python train.py --n_kv_head=12 --vocab_size=8192 --activation="tanh_gelu" --norm="layernorm" --positions="learned" --tie_embeddings=true --init_std_o=0.00305 --lr_mult_o=4.0 --schedule="wsd" --final_lr_fraction=0.0 --batch_tokens=131072 --steps=5568 --dataset="wikipedia_en"
Each number is 200 + 40 x the weight over its row's rms, rounded and kept within 0 to 999. Layers, rows and columns count from 0. The size before them is the row's rms in percent of the matrix's.

# layer 7 MLP up, 3072x768, rms 0.042, rows 235-248, columns 256-511
100,204,293,183,214,235,233,193,179,194,194,352,174,189,221,252,148,243,177,197,225,185,247,207,222,195,166,121,262,190,239,230,195,240,209,163,251,212,240,205,234,168,253,195,158,192,236,135,198,151,208,131,230,198,159,140,209,237,212,244,158,203,184,245,233,222,221,200,171,232,195,188,254,233,218,143,185,221,182,214,212,209,200,133,219,196,243,241,166,183,223,203,198,155,190,152,182,204,165,227,251,150,140,133,236,205,240,189,266,215,183,151,156,182,236,230,122,177,282,171,195,217,190,194,208,191,200,286,213,207,144,225,229,206,231,222,256,210,262,202,231,243,217,203,156,261,225,158,213,150,208,283,208,209,182,191,138,222,170,294,222,158,101,251,280,226,209,159,261,234,188,161,268,204,258,156,256,206,203,210,171,212,152,158,219,241,239,187,106,135,256,222,277,231,146,227,185,110,165,264,235,210,221,220,240,170,159,231,217,233,155,206,166,230,209,176,116,217,194,181,239,171,198,157,254,123,262,190,158,203,235,182,174,186,211,174,208,196,110,263,207,206,199,186,208,249,142,101,94,102,171,142,140,250,271,205,189
102,323,203,261,170,239,195,259,231,213,208,214,236,165,195,222,229,207,175,218,185,188,191,219,149,173,255,155,235,151,194,163,145,190,199,100,216,247,273,242,208,232,220,207,193,131,144,189,203,193,263,202,158,200,265,190,210,214,223,162,248,274,171,225,185,237,147,218,210,290,191,183,206,147,251,212,245,193,138,203,207,173,188,240,230,210,153,194,249,248,242,206,199,199,177,150,223,155,279,263,214,171,165,221,237,211,251,178,233,254,147,194,273,188,170,151,223,291,250,227,198,200,185,222,219,182,190,206,184,233,183,110,232,203,194,236,212,158,200,170,219,152,220,195,164,172,243,179,124,167,155,212,247,137,138,185,209,181,133,143,159,133,203,209,181,196,230,203,242,204,130,203,205,153,170,146,129,314,184,176,245,183,174,239,180,224,174,230,210,234,226,155,210,274,196,201,203,149,246,146,287,240,203,211,192,186,272,213,225,206,205,188,209,229,192,263,154,266,211,215,236,223,215,265,279,231,232,136,182,174,235,215,127,219,225,236,221,224,214,254,132,149,184,209,132,162,140,235,169,130,215,210,221,193,231,177,190
100,212,282,139,204,212,235,188,172,283,161,219,238,210,185,263,274,205,194,182,276,174,234,203,165,163,199,234,115,194,84,254,185,209,207,199,167,130,150,206,213,161,247,167,156,155,157,166,208,270,221,163,217,263,201,264,214,170,198,246,190,243,190,217,200,197,123,226,234,185,185,177,268,192,205,149,214,162,224,241,231,269,225,225,214,260,200,188,237,191,209,182,138,218,224,256,224,231,227,160,160,206,190,165,305,171,152,205,190,262,131,239,216,226,214,212,186,200,260,197,193,100,191,186,166,161,285,219,217,158,179,145,210,263,223,219,200,225,191,211,253,173,229,209,167,227,204,189,179,205,293,197,182,249,156,217,209,174,124,221,200,194,177,132,189,264,271,188,210,222,159,215,252,163,258,261,216,174,181,145,266,153,211,231,173,146,211,166,227,197,215,225,163,225,281,199,191,186,195,205,148,216,167,185,253,171,229,144,133,181,223,223,205,231,230,218,125,163,187,267,192,214,207,178,232,174,258,179,191,216,182,197,255,168,272,149,196,273,196,148,257,150,136,121,224,163,198,196,192,175,217,120,260,215,228,204,212
103,194,153,173,251,264,173,217,199,252,239,187,118,164,151,228,242,198,262,204,244,200,155,187,141,208,209,241,147,188,198,225,162,124,169,278,175,176,162,207,123,159,206,175,133,252,238,192,239,110,231,290,235,143,184,130,155,187,182,173,186,183,199,217,225,198,159,236,251,173,191,261,172,100,222,181,171,139,186,150,182,221,194,155,195,191,174,232,252,227,196,179,182,177,206,244,189,170,276,240,194,216,195,272,233,257,163,152,200,209,214,217,188,208,271,242,162,166,230,175,271,243,188,232,186,184,161,87,301,224,188,264,122,154,206,249,258,246,256,158,223,200,161,166,201,178,168,234,184,204,132,203,190,176,176,238,164,217,193,166,193,206,210,194,221,207,266,162,270,157,187,193,192,199,249,176,188,111,199,240,120,155,198,248,232,176,244,191,206,177,200,223,246,130,132,212,217,184,198,195,173,194,192,249,281,140,209,152,224,172,164,187,204,74,206,233,221,227,247,146,271,194,181,165,183,174,164,141,184,229,193,240,261,134,168,164,190,184,170,179,220,208,197,206,217,191,262,204,227,185,210,169,262,247,281,172,231
102,206,211,237,212,246,270,243,225,178,215,176,203,239,206,185,282,160,293,167,168,211,222,258,161,217,185,149,196,138,190,133,149,228,164,199,244,273,201,195,172,167,210,213,104,221,247,174,224,183,225,165,216,192,236,157,165,214,205,182,238,166,247,250,204,174,226,201,193,247,200,167,138,204,156,167,243,199,204,215,260,226,213,172,187,248,205,181,205,223,246,270,187,160,114,243,273,213,202,233,175,172,171,180,231,224,231,164,161,170,155,141,185,169,219,185,210,196,170,118,179,114,173,125,143,141,213,200,236,207,193,231,156,185,272,244,238,268,233,224,146,219,203,273,227,232,210,196,225,230,180,186,288,205,206,186,274,191,182,196,202,200,204,172,197,228,221,220,238,157,222,229,196,233,172,160,196,196,199,183,203,163,139,160,218,146,268,189,241,132,150,163,234,232,253,275,231,126,207,240,246,198,206,177,267,226,269,220,169,192,231,185,199,160,190,140,248,193,183,203,259,185,169,242,237,244,252,156,242,150,165,174,176,174,158,203,182,120,110,203,196,204,184,170,175,197,206,225,208,166,283,212,198,132,160,179,265
099,192,209,203,189,119,192,225,156,195,224,199,169,244,165,187,196,229,164,179,163,136,186,217,212,142,253,187,254,222,222,216,153,226,194,219,163,171,173,135,244,203,166,227,198,178,231,202,181,193,211,158,206,236,196,180,268,203,191,167,222,200,207,200,285,255,210,169,201,210,220,216,270,137,235,236,198,256,232,178,230,227,244,228,212,147,219,210,127,202,163,242,138,208,211,148,145,165,258,178,160,256,257,201,248,213,235,251,220,319,247,196,177,227,202,278,156,167,248,205,231,197,210,288,105,148,273,244,119,250,192,305,171,215,157,245,162,224,148,178,243,213,248,190,118,237,241,202,193,153,227,190,245,207,270,189,187,191,142,110,227,168,223,174,195,199,207,261,224,183,176,205,165,243,170,114,254,183,172,225,215,182,70,205,122,264,121,257,182,258,257,176,260,270,251,327,128,220,179,200,187,204,267,109,163,186,202,200,200,147,233,203,185,221,179,230,217,167,226,198,100,254,243,182,161,181,207,204,207,208,222,216,128,225,264,224,138,221,163,213,245,190,194,298,172,248,172,119,212,231,155,248,207,199,211,223,217
095,318,191,254,173,181,155,167,222,222,248,230,188,254,182,179,230,194,191,150,127,205,204,243,156,254,207,221,235,207,206,231,242,237,113,136,197,219,195,195,224,206,217,204,198,235,271,236,239,256,226,200,289,238,183,194,172,173,235,220,218,258,191,214,231,204,134,243,204,156,249,222,244,148,243,172,223,219,150,231,223,205,163,180,287,181,261,136,185,203,223,228,217,222,193,123,179,221,220,188,199,161,228,150,156,225,156,189,196,274,223,109,169,249,170,115,209,244,188,173,233,174,170,205,132,184,228,193,163,231,195,166,221,173,201,145,173,127,207,229,145,195,195,252,176,183,135,266,274,168,174,165,228,157,180,268,275,102,146,214,151,229,209,192,198,185,209,202,184,210,240,206,177,240,206,210,148,205,229,226,240,192,220,183,175,183,175,201,278,217,266,235,232,197,285,240,192,186,135,165,166,188,168,200,170,224,244,229,138,265,203,201,114,232,206,201,205,235,193,209,258,268,169,217,203,147,196,117,176,105,326,97,164,199,164,222,210,292,249,208,167,198,239,170,257,153,139,226,223,197,181,217,236,226,235,123,248
112,191,161,215,213,213,154,140,226,256,238,205,179,276,214,191,183,181,122,210,209,201,268,171,195,244,216,208,163,251,179,283,249,281,129,149,205,301,185,198,226,233,212,222,235,220,223,254,208,207,240,249,191,232,203,205,281,272,143,229,265,243,152,249,218,194,199,246,199,234,191,180,198,163,182,261,220,226,193,205,183,221,217,219,125,138,293,239,196,140,137,179,129,225,149,180,188,232,161,235,200,229,263,212,239,164,220,201,166,153,188,210,182,169,228,101,145,209,185,167,143,121,227,159,264,193,163,164,184,166,234,168,168,192,216,190,215,237,260,242,172,186,189,208,192,205,166,195,227,232,223,137,172,136,226,251,259,225,158,264,167,198,244,198,222,126,200,207,125,221,186,261,257,172,279,153,199,216,118,238,134,168,250,116,207,213,178,203,217,184,249,200,151,177,185,203,239,295,154,185,184,212,163,218,163,229,162,237,176,168,177,231,265,206,221,271,255,104,283,257,218,153,135,228,213,165,211,203,215,272,213,232,205,124,200,244,123,202,285,226,219,268,148,154,144,202,167,243,163,210,194,158,230,248,212,270,252
100,193,298,168,209,210,201,145,156,213,218,222,170,230,146,213,181,165,219,188,199,203,199,176,212,222,137,266,247,151,170,160,248,211,143,295,249,151,242,231,255,189,234,180,156,215,258,197,100,180,162,164,186,183,239,193,224,203,246,166,241,154,193,163,201,198,254,208,254,196,180,205,260,122,188,245,157,250,242,209,208,166,169,224,180,191,227,169,196,144,158,168,282,151,199,242,207,152,120,194,106,211,208,259,119,194,101,256,201,211,185,226,133,176,249,218,191,131,165,183,198,206,223,152,235,214,193,155,206,241,282,190,219,165,156,186,242,219,150,203,242,126,162,191,243,239,199,215,165,204,238,203,163,181,211,229,198,232,194,229,141,179,162,201,227,209,225,189,179,238,274,194,275,227,251,221,215,232,256,219,169,222,297,290,138,155,234,236,47,177,228,226,189,174,216,190,192,236,203,214,156,115,198,205,165,226,216,250,200,243,111,226,173,212,195,174,238,187,174,196,161,242,220,230,199,237,207,189,148,214,261,222,165,149,167,176,161,184,137,210,227,243,243,235,144,274,289,172,209,210,189,158,193,214,297,175,213
102,182,95,192,156,166,254,126,203,184,243,211,170,130,276,190,191,229,199,226,131,274,232,199,242,255,189,226,216,143,171,210,245,243,205,209,228,224,140,248,173,135,257,210,190,214,148,217,203,188,235,247,222,203,184,257,186,223,138,227,264,205,213,160,180,194,212,262,189,167,164,252,153,149,191,165,193,225,240,166,181,142,155,174,207,229,199,145,210,272,191,168,171,236,226,125,191,192,205,206,216,174,213,198,186,232,227,189,223,168,180,180,196,231,169,239,261,194,279,157,163,149,182,234,187,195,172,159,219,173,182,126,176,160,170,226,235,143,175,207,175,243,195,232,284,149,242,221,295,197,208,185,247,210,212,169,203,147,208,231,210,89,215,209,203,161,192,208,94,238,178,194,177,110,199,162,198,167,182,203,154,176,184,173,142,222,178,200,215,206,240,225,194,152,200,226,250,157,230,223,246,204,239,204,222,216,194,213,190,206,257,152,166,188,191,186,267,163,150,222,148,203,249,151,186,199,146,247,220,163,262,222,258,300,283,185,163,175,244,197,208,174,147,187,240,282,204,187,255,257,167,279,216,214,203,195,187
097,246,215,161,243,211,287,191,239,173,157,198,294,183,152,233,155,237,228,242,198,177,159,134,159,127,93,171,216,259,180,182,162,187,205,181,218,210,204,231,249,217,122,257,168,242,171,186,233,252,101,208,146,145,205,174,187,169,207,258,199,222,261,191,253,123,201,213,226,189,166,241,213,176,249,204,114,133,136,242,181,182,130,233,202,158,181,216,232,261,162,219,184,169,173,194,135,200,207,245,181,207,214,216,250,141,255,132,180,143,196,230,191,247,176,169,192,214,141,195,178,204,237,211,177,237,175,197,183,209,278,210,221,154,224,280,252,222,191,177,245,272,215,151,230,266,210,175,144,198,177,162,184,176,202,272,212,117,244,260,187,205,195,201,226,237,247,241,153,196,196,157,151,209,265,231,197,221,175,151,105,201,172,181,193,270,187,211,200,194,115,273,206,226,270,153,166,295,191,184,209,225,209,199,183,158,258,222,200,141,135,222,115,260,205,215,200,195,289,201,172,213,191,181,110,183,233,167,226,223,186,138,263,227,187,149,196,237,164,220,201,212,211,246,242,228,203,189,158,186,218,208,174,164,276,256,141
097,215,233,183,160,159,209,151,141,296,168,234,170,175,240,205,243,204,184,207,177,158,227,182,199,180,197,169,193,229,204,213,224,196,237,210,228,272,159,166,180,269,192,221,211,153,242,200,196,213,205,178,238,228,208,162,162,223,187,263,200,254,182,192,152,246,227,284,229,205,255,232,183,262,179,71,217,262,225,242,164,274,253,148,324,177,304,172,244,251,197,143,166,159,184,196,177,216,180,169,173,199,161,253,168,170,213,215,153,256,229,130,166,111,130,141,215,143,242,155,214,199,171,136,172,153,147,174,195,232,158,171,272,244,257,211,245,108,195,269,234,277,157,259,249,245,226,200,293,163,234,201,223,222,266,200,200,281,139,203,185,156,194,263,185,246,287,233,217,175,200,211,173,95,178,236,259,215,221,112,180,226,142,159,184,213,230,170,208,183,199,176,186,164,178,242,193,190,178,211,216,183,143,148,201,260,204,94,149,208,146,172,254,236,215,267,202,174,247,205,229,185,125,253,189,213,221,232,215,264,261,251,222,202,204,154,184,103,254,182,248,230,227,187,249,275,184,207,215,182,208,210,153,202,228,236,170
101,281,218,160,213,158,231,241,205,257,269,255,243,227,175,208,173,194,204,201,231,219,179,167,228,261,164,236,208,218,225,193,226,158,252,95,195,205,183,155,151,233,158,165,176,261,226,239,153,277,127,183,263,149,137,237,167,204,138,176,165,264,162,137,156,227,195,196,276,208,274,219,225,204,242,173,247,275,170,258,216,190,183,281,174,240,168,191,205,250,229,230,197,224,205,164,245,191,214,195,180,206,197,153,353,113,228,115,164,210,197,150,266,172,243,265,241,136,261,196,176,214,218,163,211,141,152,164,185,228,252,198,160,169,202,216,210,218,244,241,118,283,139,200,133,187,84,215,160,193,205,246,209,159,230,236,175,139,193,242,208,209,178,257,193,198,263,180,193,194,235,224,167,159,231,180,187,189,128,226,187,213,240,210,193,226,152,217,217,202,254,188,194,226,236,221,210,233,190,167,179,194,129,165,245,198,235,191,190,207,154,233,240,191,115,301,242,149,263,200,127,218,249,225,326,154,127,217,201,165,196,198,196,217,175,207,246,201,189,177,176,210,212,162,131,178,178,99,195,176,220,203,232,167,156,213,120
094,257,200,181,135,209,280,157,303,233,175,262,149,258,218,184,263,187,209,153,244,174,153,214,201,214,167,288,203,162,139,193,182,228,224,167,172,201,220,253,216,190,117,225,115,194,231,348,221,198,201,221,212,197,164,228,248,144,155,206,246,194,220,243,195,189,134,299,222,236,206,211,205,195,129,228,162,248,156,192,163,214,266,237,197,257,168,232,199,236,182,205,148,194,247,180,186,179,181,199,122,181,236,155,204,179,191,227,160,166,173,248,148,201,166,169,217,177,208,212,207,239,211,107,227,186,214,195,226,200,192,188,158,254,222,224,202,190,204,189,190,222,203,200,240,172,254,170,176,202,190,142,126,235,154,234,222,258,248,230,221,205,126,203,253,201,205,210,255,234,162,161,169,215,149,194,256,212,120,181,155,222,216,270,221,174,227,234,220,233,174,240,174,173,196,140,224,215,207,173,251,210,249,288,224,192,163,140,192,204,258,114,173,202,162,205,224,206,164,163,160,131,200,216,189,246,179,193,222,103,107,196,216,232,175,216,197,173,173,231,233,151,221,211,176,235,196,208,147,185,250,231,158,238,201,164,174
# layer 7 MLP down (transposed), 3072x768, rms 0.0226, rows 235-247, columns 256-511
102,189,138,207,181,215,217,202,209,203,200,130,236,218,131,203,193,153,162,205,205,264,252,165,236,285,219,236,139,226,175,214,167,191,134,216,248,290,173,275,212,240,153,221,156,191,272,268,159,153,176,198,218,196,224,238,160,203,152,214,201,246,220,196,182,220,232,118,191,259,183,174,164,195,145,209,208,143,162,226,216,150,226,171,203,81,235,216,199,205,145,213,176,210,236,204,170,194,238,235,168,221,180,195,154,152,238,273,197,220,176,177,225,186,221,205,228,211,145,198,167,162,208,196,176,215,209,156,235,130,219,195,289,257,228,249,256,265,189,166,214,160,217,158,228,223,139,182,241,201,186,151,139,154,209,174,235,217,170,266,183,195,191,223,138,178,253,199,141,272,271,213,158,133,242,192,202,165,226,218,261,131,246,225,201,156,240,191,216,166,212,179,130,149,240,117,239,218,126,246,209,192,206,200,183,121,167,173,198,206,183,179,231,170,184,219,246,158,176,205,227,237,176,198,209,177,136,186,264,180,183,256,229,152,241,245,176,237,231,148,198,180,254,177,219,180,246,200,238,172,177,243,213,216,217,201,242
101,190,86,182,162,196,108,215,182,254,86,270,275,156,114,166,245,271,201,184,249,248,165,186,184,212,226,187,256,223,226,204,246,142,161,168,196,170,166,193,170,277,175,181,220,138,155,185,211,245,172,176,178,192,211,169,191,152,220,192,127,189,237,190,168,186,223,182,220,212,233,174,168,238,192,237,138,204,259,186,247,160,204,178,228,182,137,186,299,183,168,140,176,219,186,162,241,129,213,203,165,187,280,171,148,198,220,146,168,175,235,254,260,223,236,230,169,221,206,183,201,200,171,165,220,226,255,239,247,167,218,210,166,215,180,186,190,217,181,193,284,125,130,168,169,187,263,200,244,233,100,185,177,222,255,195,200,143,208,152,167,162,149,215,222,232,220,234,269,207,185,200,217,186,237,202,201,123,159,200,243,143,188,189,204,182,287,191,187,257,173,225,237,142,184,228,197,257,138,216,205,126,123,205,68,277,136,183,192,220,239,167,177,194,151,302,232,256,222,160,195,252,276,159,206,244,239,250,193,181,209,192,185,231,188,191,153,226,192,177,226,204,216,274,183,186,186,197,194,192,260,255,170,209,189,163,244
096,128,135,211,152,89,211,216,236,180,219,172,147,193,186,221,129,155,221,259,212,137,181,213,240,202,167,165,186,256,258,192,191,253,175,179,175,211,188,220,164,207,133,181,289,162,266,222,258,284,177,203,177,227,231,142,192,178,191,175,264,199,181,198,176,180,215,159,157,181,141,130,285,185,281,161,141,168,251,217,139,214,205,157,225,188,245,167,186,213,167,214,198,175,230,211,164,163,204,174,268,253,211,168,176,242,238,178,177,164,152,205,234,234,200,125,191,190,180,130,230,189,176,157,215,208,184,266,194,215,172,214,168,167,138,248,167,137,145,195,153,284,213,249,211,210,240,203,168,190,164,251,242,144,182,207,176,124,251,217,266,208,232,175,169,217,186,204,219,179,187,204,227,212,227,121,124,152,189,289,219,203,167,99,199,166,205,224,198,163,194,198,209,116,118,225,159,195,219,116,216,158,159,181,168,168,215,209,179,186,140,203,175,186,227,188,240,195,212,181,196,149,188,252,168,174,202,229,193,241,142,218,135,163,302,165,205,199,192,202,226,203,174,254,235,215,141,192,141,189,218,217,217,239,183,184,285
102,176,140,267,238,219,303,185,202,180,174,257,258,206,164,181,222,240,207,188,180,198,211,200,213,204,196,166,198,284,162,235,217,233,272,225,111,231,228,177,211,233,111,228,191,253,181,203,126,189,259,185,233,231,170,269,230,229,167,183,193,226,205,193,195,149,218,183,232,208,214,178,244,107,229,307,147,238,184,150,186,259,159,189,231,225,173,228,163,230,193,202,203,240,174,180,221,157,210,200,164,216,227,186,161,190,295,210,263,171,172,175,206,225,244,207,177,208,125,167,101,191,179,214,201,190,226,196,210,143,189,116,183,230,235,254,158,126,120,139,170,218,143,192,154,244,158,219,232,226,125,173,100,175,216,183,206,231,252,209,200,164,209,252,257,217,214,182,201,240,217,199,178,139,160,169,167,153,171,158,204,208,194,166,263,206,166,151,185,88,143,194,293,244,238,263,190,163,191,184,230,213,179,212,201,258,209,219,187,198,172,193,147,178,168,237,138,185,229,248,177,275,225,222,168,189,253,218,127,155,266,164,252,218,156,188,170,263,170,156,154,205,131,155,206,195,173,229,253,236,215,244,139,229,208,218,208
105,224,223,112,247,167,186,218,207,144,185,167,191,202,211,114,196,212,252,278,249,142,302,240,208,156,155,124,178,212,147,191,133,166,143,129,177,260,212,205,209,151,187,226,274,167,176,207,191,258,243,160,279,242,240,245,177,257,197,135,194,189,185,120,200,241,194,223,239,216,219,229,229,248,208,178,176,250,180,251,238,202,92,172,170,229,193,188,119,196,237,174,199,191,162,225,167,148,193,195,168,196,167,258,228,158,224,284,159,160,172,195,195,236,130,197,196,257,205,184,114,153,166,251,186,191,266,197,186,204,64,194,171,192,274,210,114,261,223,157,170,237,223,134,224,190,200,196,275,276,179,188,223,134,177,230,229,194,181,231,178,239,268,234,136,155,230,179,205,253,263,225,179,162,199,200,173,239,232,233,182,234,168,256,248,258,210,284,204,154,287,192,171,219,238,186,219,272,213,254,177,160,319,158,196,155,130,162,205,229,180,248,72,209,287,216,230,177,161,234,283,216,162,127,185,188,167,213,186,216,173,215,202,221,213,205,242,253,174,183,208,256,150,179,249,153,300,249,205,158,186,201,235,198,197,210,173
094,238,202,160,287,201,144,271,125,159,243,164,218,159,207,191,182,213,188,268,221,165,266,169,154,258,191,187,170,175,196,192,207,227,229,123,198,125,193,123,174,242,245,165,200,140,207,240,242,293,163,192,152,188,200,118,213,146,269,145,190,129,217,213,245,229,184,201,223,175,147,182,174,134,193,184,195,253,229,258,140,278,191,197,255,219,89,183,214,257,137,217,189,166,197,171,147,206,166,211,168,227,198,254,157,265,228,223,183,213,166,205,188,195,161,184,162,228,166,270,161,201,236,145,183,215,273,167,228,244,190,154,210,167,135,220,150,188,145,114,184,167,140,190,239,224,194,259,223,219,183,246,203,191,122,243,223,157,188,231,219,235,189,252,161,220,197,159,225,236,195,199,223,291,164,296,164,260,146,158,252,160,233,175,225,149,254,129,256,224,242,210,174,165,224,202,192,192,124,173,268,205,184,200,217,240,124,289,209,95,197,173,284,176,224,151,218,201,257,210,210,151,212,178,199,172,184,196,270,204,177,271,240,200,71,230,226,268,170,154,170,221,200,169,179,195,95,166,182,203,198,208,160,217,119,268,158
095,206,173,198,201,166,142,173,200,256,216,202,218,145,161,209,211,227,213,242,125,218,163,118,216,266,130,170,183,199,249,147,176,158,257,180,234,188,172,170,180,175,221,195,134,212,221,220,186,224,228,181,145,205,162,188,133,300,224,150,202,142,289,255,231,136,189,167,143,281,201,237,154,173,191,160,214,252,215,211,198,231,186,193,198,198,194,185,204,205,179,194,228,211,123,183,210,110,164,230,221,208,189,260,252,204,235,220,163,226,243,203,230,234,256,184,251,178,188,279,198,255,179,210,202,224,119,237,173,232,215,205,142,203,166,204,186,185,263,177,187,195,200,195,197,156,188,197,163,218,240,265,227,233,256,186,187,120,173,252,177,247,161,176,216,158,182,214,174,146,202,195,228,212,204,171,211,194,189,224,188,259,117,228,210,221,161,195,309,161,196,179,277,230,161,199,229,157,168,306,191,182,206,227,170,177,190,128,200,232,178,230,166,220,258,178,190,249,206,187,243,142,192,264,119,209,138,173,208,296,216,215,296,148,274,245,172,165,179,212,156,202,171,247,197,206,194,243,137,232,213,198,182,236,210,221,142
111,209,212,239,215,165,210,242,144,133,212,251,313,176,231,225,189,234,196,135,186,227,191,150,147,182,165,174,136,187,258,182,209,197,194,170,211,80,116,220,174,236,260,199,174,226,251,111,195,184,198,218,207,246,148,226,159,175,237,181,129,260,214,226,153,193,180,151,197,241,156,157,174,221,218,182,147,191,258,180,142,109,232,223,167,211,141,188,137,162,223,87,159,185,197,251,247,201,173,189,254,172,174,200,229,176,201,229,263,226,213,166,281,174,277,189,151,249,171,236,227,208,255,152,239,180,195,187,177,228,112,219,206,194,251,166,216,208,181,172,234,244,199,197,187,181,223,216,219,234,149,193,203,156,170,194,202,236,208,196,168,178,276,173,142,223,223,142,157,125,170,265,133,231,199,155,202,161,210,250,186,204,221,194,236,193,162,195,162,170,131,194,162,181,208,161,234,172,234,188,153,261,173,218,84,211,224,195,166,256,208,184,253,212,255,233,194,178,207,153,259,199,176,185,178,169,219,193,149,177,243,124,252,237,167,143,143,165,230,150,270,171,140,264,142,157,222,178,196,153,199,213,183,201,215,229,239
097,227,180,160,181,166,239,248,203,161,196,172,220,72,253,215,210,196,190,188,229,199,168,218,194,106,155,119,186,207,247,224,177,199,271,201,213,282,142,220,167,186,286,223,235,167,175,254,222,221,272,165,162,231,199,187,212,263,207,230,227,139,213,242,200,168,211,197,194,176,222,193,137,231,133,121,220,257,216,235,185,120,186,238,258,241,257,236,245,240,233,305,147,227,146,180,189,224,234,260,279,125,184,181,265,230,161,198,209,224,231,234,210,169,139,145,207,171,236,221,199,183,173,189,262,253,202,208,160,171,127,275,241,262,120,175,166,178,211,224,252,188,231,200,96,181,176,235,110,211,159,202,186,217,211,183,192,211,200,219,125,263,183,221,220,207,220,208,185,119,190,241,183,270,199,237,138,85,220,247,208,161,294,163,229,257,254,150,242,157,196,238,227,253,160,168,163,173,220,292,187,152,199,232,255,165,282,163,184,185,193,184,198,196,161,159,189,204,241,171,209,161,214,189,212,227,239,268,191,185,140,222,230,179,192,212,209,231,247,211,239,207,228,170,283,226,182,161,174,240,153,231,204,204,145,202,223
100,170,248,209,213,192,167,163,220,188,149,219,190,274,143,231,242,158,174,171,285,209,263,189,183,221,187,211,216,286,192,219,181,239,212,300,230,216,216,176,180,168,286,228,239,214,186,236,151,184,205,73,234,179,263,261,238,192,232,206,221,200,255,222,259,224,243,196,173,170,222,158,156,84,206,267,133,199,163,223,213,220,187,245,213,174,248,143,272,153,204,176,172,178,186,185,212,255,217,191,222,258,256,186,226,217,195,229,233,191,182,192,145,119,117,148,226,121,192,254,220,213,190,230,134,183,216,247,144,224,124,165,181,187,184,168,222,204,253,221,210,246,208,209,226,171,216,228,205,188,207,84,166,198,180,221,198,214,267,213,297,160,171,191,216,170,152,225,208,269,222,179,232,178,177,182,193,160,232,284,257,134,226,144,235,215,190,209,240,174,257,212,211,195,145,192,147,264,251,273,236,197,152,214,167,159,238,161,182,194,134,206,265,217,170,189,233,197,150,261,229,209,216,135,155,196,216,148,118,261,225,220,247,231,221,271,218,218,238,189,262,265,248,204,148,200,169,141,179,321,238,212,233,213,271,135,145
097,198,164,191,186,212,203,154,230,270,247,197,200,225,263,229,134,268,247,213,168,114,164,261,274,260,184,79,256,257,237,179,182,237,224,247,121,219,160,216,137,199,249,176,187,232,217,153,172,217,266,165,203,215,204,167,156,180,184,168,140,134,171,199,251,220,279,155,235,225,211,219,225,187,216,155,155,160,177,187,276,164,199,137,234,148,205,212,150,226,223,214,177,185,218,213,236,181,161,196,222,250,229,207,209,273,216,245,277,206,231,135,203,251,201,273,227,244,246,190,130,239,165,152,191,244,224,251,171,247,133,216,158,263,254,185,197,191,217,130,184,166,195,171,134,155,204,184,244,304,248,290,265,264,220,243,68,207,156,142,203,187,200,170,216,137,209,177,209,279,172,203,128,184,180,152,202,266,179,265,226,226,212,193,143,184,191,129,175,161,228,204,160,197,234,211,222,147,193,201,172,202,159,187,213,264,135,208,204,211,214,173,190,82,181,241,177,124,145,294,224,158,236,222,207,142,232,297,238,238,201,242,182,205,206,199,243,207,223,226,216,194,187,207,169,261,165,271,161,162,165,167,150,223,173,233,218
100,195,245,184,177,153,205,232,153,202,238,212,217,197,177,150,178,178,285,162,157,188,149,263,193,200,235,189,200,150,219,259,192,275,209,215,144,200,199,212,220,168,109,186,278,308,241,198,121,199,179,187,180,222,197,212,174,200,212,161,274,195,127,244,212,218,228,201,171,202,224,224,179,158,228,214,231,227,132,173,249,179,173,242,251,221,183,222,209,92,134,213,158,147,178,185,98,156,288,199,276,205,215,192,264,186,175,215,125,163,155,146,201,236,231,281,161,248,184,211,187,217,185,152,271,216,183,172,177,117,279,190,226,236,168,161,166,190,208,145,280,212,173,138,179,191,211,134,133,176,155,170,196,204,232,219,225,214,199,151,128,264,163,210,127,213,138,194,203,307,140,247,126,118,231,220,202,197,178,215,223,218,236,199,230,170,204,199,227,199,221,198,235,211,119,249,152,197,238,222,251,156,146,214,220,190,199,207,216,180,147,218,242,221,182,228,283,144,219,248,186,196,215,224,143,106,170,162,213,219,213,175,135,224,114,232,203,236,167,184,213,197,243,255,185,182,208,236,204,191,212,144,234,284,227,142,207
101,215,305,195,217,173,201,146,180,205,138,186,211,169,211,137,223,214,227,185,155,286,187,144,227,230,197,233,286,181,178,211,204,152,183,202,185,168,199,195,207,185,146,152,165,128,208,209,154,137,175,180,199,168,240,195,166,172,182,190,182,223,209,275,198,177,205,122,192,153,185,260,99,197,204,237,180,187,158,265,221,208,163,236,257,96,289,194,156,208,233,230,212,176,306,193,163,180,244,157,216,219,227,170,173,238,189,226,186,166,193,191,135,170,163,193,159,240,160,242,251,210,137,154,231,161,193,190,276,188,141,191,233,168,214,159,244,225,165,148,292,227,217,208,235,187,180,149,185,175,201,194,254,181,205,288,171,286,207,213,296,132,138,228,222,193,179,223,182,177,247,151,192,242,168,202,210,181,160,263,215,195,274,213,189,266,169,227,232,195,167,250,167,187,258,181,160,117,153,177,224,200,274,217,201,217,225,216,208,237,230,227,182,138,178,204,263,188,229,171,161,249,177,198,125,237,238,208,241,198,161,172,245,225,237,235,161,257,165,184,211,212,257,231,167,218,170,247,280,176,208,231,182,157,215,195,191